Weights of a small transformer language model: rotary positions, capped logits.
Each number is 500 + 25 x the weight over its row's rms, rounded and kept within 0 to 999. Layers, rows and columns count from 0. Numbers have three digits each. The size before them is the row's rms in percent of the matrix's.

# layer 13 MLP down (transposed), 192x64, rms 0.278, rows 163-191, columns 0-63
099:484533514521551514532490525480540493502487426479492512481478467487473470467551525530489501447523522504475466456460489516501489501495513473502502510516483480510490535535504484476500501494528513
101:524500492504516493485494495532485517485508482428464522487491511520462531460519504516464474499453547510485509468433520497513530459492515497522467487495475499567511518491523516497495514490500505
098:489530496504515512490519474538479497507491511483446503504498550479517527486491510450468519505474502505483542535509504535459470477480524522499508494499469507475539518501437510537442520529483503
103:482490481477467488505504521511478528492506468521476496478526485451515506496460491511481495504475490497474515516577530500540530531486482488506498478478483496451497446462522489506481494480535560
090:505466498501487495501468512486495483516508493486534490470548501522514489591524490521542508502478494469500495494513511508517519518520501481522517497522485507491490480476495510479483478601528535
106:481490468530485539520443521473535508492506506523518506479571532492486477518523502522463516489492475500546490509505529506491474510521474501524494482496519499517515485512464477505432487513476553
097:528507495495515497472529533522476484519471438483532506527511540539467495515468470512493537499577462518504527451497488477547479526472507512478511496474514516513492499473497493502502505483493529
106:478485493483537485506462497515492463515474493530535477526470425535466499440486530479516448489498531510497463490480480530529504507473474500501475505486471472532509488521508487479498475482517491
095:518512521497475521524526479490526491481478501540493522507509507479507499488512494506473498482530465474484509484430512467495523461549499497471512459468422467525551490471524504479491496503510513
107:462474477465541515530511515496489492504462509500529509497455491492444478483495574489488515487520480525497498512487524508453525477498503504485476505548424469480512506502471507481512495483499490
096:514511461544502516439486488511526511580496514502509498504495497546514506527463518490515510478465549476498504526488505476513460526467490473526539501499519495524494509516496462538487538502496481
097:470478516519501510490522495480520513554544511490494546481491503506475521493509511478517519488482461482494465527571485537500521504493494488461508530563450479500489467517473466495482511503477528
100:430510477511503523523492487513511497454489515488509507510500511498523452477502471500504485470527515498497476500539513531485521540522511517500453514510475480474478492486505564543452560504516491
099:454468489475503516491500502462483487501506525496527490517529507532501517446456519495530484543520480535503469461493513535491456474497470471491505490525499471537463518547498525515463526475476513
091:495505483507513519498512500491491452536491485521516480524533515543489469492502478464537527478471527486516437430492481516502452515484494492493525520511549497524495533506457466521529509484490495
089:489455457504491534466547463510485479507529465506524517428481507478496480537490519495467491504475530507509501485516484528490514516514509475533548518467516513488506502562505477483510489530512474
102:515502450470493537475474487482499484576498516481519529473497487469504483491492507470498527497500439468495503511531503528476487498516523534495502493503496495501480465485491443470533530482442489
098:510497506475507482527556486513507504521556508478481512485515499464491481522541475531483486519491469501493486513497443491501540469506456522507451479503531485447524513520515497533478511505451532
100:486495442443504476517509542518502490529487496502563491525517510502464508447510522493480474531504510514497504564494522516510552497484490499483465499475516528488547485521503515497495499517543509
082:529488519482488522500500492472473540450502503461460490480508517491533514505520485486485501488475448506516513543529508506507493495508446506480483473513470534523544491465515485523456497498515572
097:581506503421495495551510491504499500513507513498503534444512539482477526492489494514497528466495519496527463495515511499506545471523513504521510501494492530491542526492475522518475475506477515
108:475544500493504503467492467493509560518486501550493496495504541502525504498538452539505504499513484515518466473492493504476478503496520495557525489481519519449494469480456498468539542521517501
093:499449540539487451520500463515508483533486485510483455537498505464483551453484498513450523477496523488476514501476517482459468498536508526476501534466494523497498481484525496495524476504500513
099:491495519453508452451524455511494533472512534491465491528510547520541520505462502497472520520483506489509480475538461497527522460512476510507505488481522511515486524513473457510498486464477539
096:501517513512530530461496480462505521550468477485503496481511497489484475560544479565513525501523497521536487525486511531494508505468496499496506487464504564472507466470461516512472492512505506
106:532512486456505475493461554453516498518509501462492555481520510507529502497518503507494477469476460481492519541519536521536459503509525466506479462477514507501517472459510515470520471530489507
104:498488538517511494502494501535506537473525539510475507490531478476509507484496494509471430470508515468484553520500547444501510470526481505501464516495442494510511520515490530544529485509495513
106:511483497489508467513510489487529499538490494523497495506477455510485551470477504544467506483525489471499515477482517488477518574541483508521449481508468471494476481501532502498503543496556476
103:553482514472477476479510512483494528495462492501533516542521517518490535516495479521529565543538481475536498515483442491523487477504502517483530493505494536496505510495485502484545512508496444
# layer 13 MLP gate, 192x64, rms 0.289, rows 164-191, columns 0-63
095:497508464494473512540490455521476531496522508448507499516524497541470520479485479487492453527501495506539496491515495514540508485446557479501516551467488493486503541501467521509526469501526487
103:506496499539526501507460482531542524467481475502476513499455480452529509522525481496480498537478468508520480484513472534526518469512494499431516500531475503497486508494486544496493553527468491
102:487524482496513503514508471516501485496524504478495487511527468512503525485465488456456557547473467500476485501485482501510515438510486512508511456462430515487478526474473523510504514465523518
090:555470492486525464542492509492488485520602496483494503482495471514482469531526513488503523516486478503462487478519483471502531504498541505526526492513502483475503479455495496520525473487527484
103:528474465468486466511482508541516450520545471492460492482528518491512537541508517494447496499491503516498479502523481529486509483499472500499514465488471503481480503504499510544463500578519486
093:506461547486452489499483505535484506536493521490504470479472487538480463512513494538501506484531513511469479504515535511505465437527522492494512506491523525481538499510480502518498479477579487
098:490501486499508480563488524508510510487483514490500500492528491504499521492457492448522453540488499454492487535470451506474445487506508469528487498508501496450481474530470485463509494480462467
104:471470501517509483476471490562517497506526475457493521504491476527521514545482546470498486489516433490492520505484488447529509469498480498539509477499506488489549493506479480504477498523486552
088:489461508504526543516481513478516506537486526514524512471487496518524482509460507502483492529478465535497506541508472490456466466536490486495482508497494459475496525507509544482527520482493417
098:495519523501498507495481491477493472466510496519466479484494522479493537535505475525508517496525498463463517471542530565492482453495493503471458464484512474531484483540469550459502511495533502
107:485510475522480471511517488455497483482506494488515526503460501471482500448519508510498516548537507487457524476526477512455489518567522466505515486541489493512533496499508482503449496501526553
099:503533489472510500450518483508523484478515505499527499531484516504511465534479527538482497528467542497537523480519489477535492447528546470493450504471522464470513479472478525481491526478499519
107:502473502488453511474517482475545511505495522517493446468463469517501474451505524539513510462488520499532490514496478483522489525498448503471506503500499556527522490487475521477517521440482511
102:517543473487489477464509559504510528543515495544545471521529502499518510499471496474497480465525531470554493478512512508487496540492517477546491531503520522524505485510498543469527485470507515
101:515519516509473523524490467497458481532525516475518504466509511524551548466525511469503466469480481524524510452519481533514487506514500519473484485515514482457496481509468500513467490445547498
098:534549456500522520510527509499501498547460485509493455470520476518499516506512539497499490484534543497527531518482530523496475469546513514518542449470524479493515480506479503487557508496504514
094:511542508472494513487532507451434516531488534533458509510497500506516464451505505516545519490473497494506504501521489474502463498521497474468519546519512460526482473487468520470485524470509473
093:473491492495474469476486516473473557441509487506538501461533483512483521502552473483494526543500492478532501514499464475478496465548524522503520501517504525513508510561482517488486512512530501
083:482491525523495508503537487439471500524475507497473477516535481508504523471473508481470478483530462538506542520501481503511499537496510499520560502480495488468517463532469470467494549477512535
098:497513525487486502540501515488521507491477484511520555455504492522515547475488498502502492538538553496526456519512490485496496484483506481455511440494518495495476521509494503512513488550547441
107:460510497476481521485486494518483503492521484525435498484513510495496483474496473507484474511506491479506505506497495531483472493470554460489543506541496454485442489529436513513506521554517489
095:497475503489495486458548506535476486492515495466480533528517508488489484533475536476494502474513499480486471488493498477510574502494484466440484552503495498517500525520476472541476512481538535
107:459467503486516520548484505450472506494518505489453481469547485496516501492500511496486475498488513512482492494464513490466495539508525494506532497469496476532522485447466529501468514433540480
097:519502501505495546548482530522456518509470494470515477518520512481496554478504479499520476474562490552511502501520520495481482537498489527512502448519526529508471490528491466491512525457473482
105:524475486501535481472494514554489508519477507486492532495465507486502511538509507479488511541487524544487508490459467461480500504502524505510465530479509514490513467499495438525491561450541502
098:481466478512530501485516526504518484484483480502479500533524518463479507494449533499538447519489474500478516498486473499519502522546489531544457524560473519473484474508485466526524478477505526
093:485516564503470543477526490455539509507521501533476509515473459494494498491509522503514483483495529517474526515498473481474477500522514511474480488505526484485443560452514509498517446518502508
104:516508515488434475501464491508489521514506545482476543540523448550488488489504479507481514512510505485518463544442519477515484490504534521511517518529515514504486525484477491523469536462498496
# layer 13 MLP up, 192x64, rms 0.273, rows 164-191, columns 0-63
101:497513493536516490501498466525467537469526482430475499472531501535500500462543499519505501513504509468482528523444476489513500496540490508454491518528470545515532491479522529522497486513488475
111:519494507511538462491488504501473487511476510509544481463491509500470491465470506504490540532503506501488527485473495501539518518496493511495485447476517450524511527505536551509505534555470441
094:463485519472502481539497495497505513497500477549501529482555528509524490513492538483539494479471505440488465509495480498497502533493494497552559479463502489489471514519464531534462506512490501
089:529454535466519516517450529471463535454498473482462504481489505546539526506512533504498506509438485518498486461477510499514513497517517485527517491493505469510530534494553496524495482497488495
110:498485497467520519484520446482469505531493487508463512520515520499509532521493477454526497435503510508507533531510521503482533494474495475516501501529539470503530561482541503462497473457517505
098:532511478551487420509513500492506506512504489507502531527491506497506492507503490522544464504527491506498565486573500521483518493489510483499469521509505483497519483538483489521490517489440540
100:515513477523480527505509505511490496522514488517467517460494567462501502545508453484487530482477447469463524490523497482463483475493496543505480478507534490470484506452483507509474544517483488
099:473484442493487483550476533559537496479501494509482528517480533544523510460474472482487496493478496512515472468510491544511464500515533488526513518529543519480533504486478510516523501526494526
106:544511512518479497467510520516495507497520498528461525526533496475580510525503448518493476507511509468512510479462491522538502498507443476504500491459558510498529494510500516476495498537518477
094:498524509477505486506460493506512462467501524523485516550506496489491523510512531484501503509435530461539545497448517527539517517494517499486473575501506483482461523480472521486498508500499519
098:494502476489490521443515517473487469454504498538481519471530514484481498526520510502523471531460533469510477498481477508521500475502535519495509478540491495521467465466558503469466471477459505
101:472478492525534504513474497499497509462507491480521562498488537465506494500510487438525516524498506441504486465531474489507494493513529437530518498542509487494524478482494479546532481527500503
110:511474497510509484514475507517501504501514498506514547497501529439512504540513460513547470468506450479477509476473533514515494502497492468494481498426510523511477511515487521512455472457537474
095:490466500500462509488492503481458526499545515471519471510489493502508507543487553512498485477489498482473500523469489499463530500471497544506462475477495478491516431505486515567481471498501459
082:531452472522474524492542509483528506526530508532513531535478529528490476529500494474481468502515540485505494523507438508499507548455533489522473483516477516461513534495496473511489539496488484
106:489535512481473559496506495503478528551521532456515468483512494514523476487487498500502469478508509527492496489511508512478570472459477524504506483493499450493490500490494472490447534528543474
104:519470485527506519504441487523487497494498479524510466510479517527494500439500489533517478482481495490515510468509514515512473537502544503499521549502485531534487492453466509485522524480525427
090:501506574546475485477472499502470506458477520485477528538481506487545498473485471480519501490450467458512474456524480488510479523513545528503513511518478481471485482483500523496490516470509498
092:469532468500474488517510499483525477590519502564521529490488486486503496480483484484494514491493528529515528471542491497496503458488500506479515477472522486509473513522473457499511486444524499
107:504517498525496499502520519434506521501548514492525461474499492523486492489526483506496530520503555466540506511536515505508462560533516469479456482508486487497536479513485518495557481478507513
102:514483484498484518489515492551518509541523505512481542505483493498441466493482488495500501542436492544508531493509512512521534503542453507480506483475480485505460479511537519487460535532517515
095:490470487466472463460532480497506483476499502486514452478484522495506505487513523577513480502489497500517461484488515504462501442525527504523476495499511560509475489466545529492513484472519515
099:459474505528521503506485486478450504493489492467512578452481485515484498484530456539479491485493481484504503500497552541502468527534511514529488523517499511490476466483510534480474507462479507
096:495462516500472501527496526548482458472535546565502503501478519523480504491461502466479495528466497466472490489498475509503483500525544512525503483518502455523504479498489499451517443496502490
106:472515521525472544472507485477497516474495500488520513488475508446503538497486535500501502486502456459541500465499502483521486534482439510504551522495490486499476532504467497514507462530440512
106:526495512520539564490541478465511479519521499471526495513466512480500555497517482497534529464520497460464493471510490488509454513481501488508555484534536515477496484482460476479490502475502508
098:469507538506529488492531470513476459540514465475492499472511478493511500530479528559501518482494493493551472465527515480490500505480501460505506452510499500529460488483443495539534495524484496
107:466527509544558487486484479474500516480503493519505491520482450500466468500500471468477521472483510465530499540504462509526481491498508536497463517477478548533478496507490529521484501451477539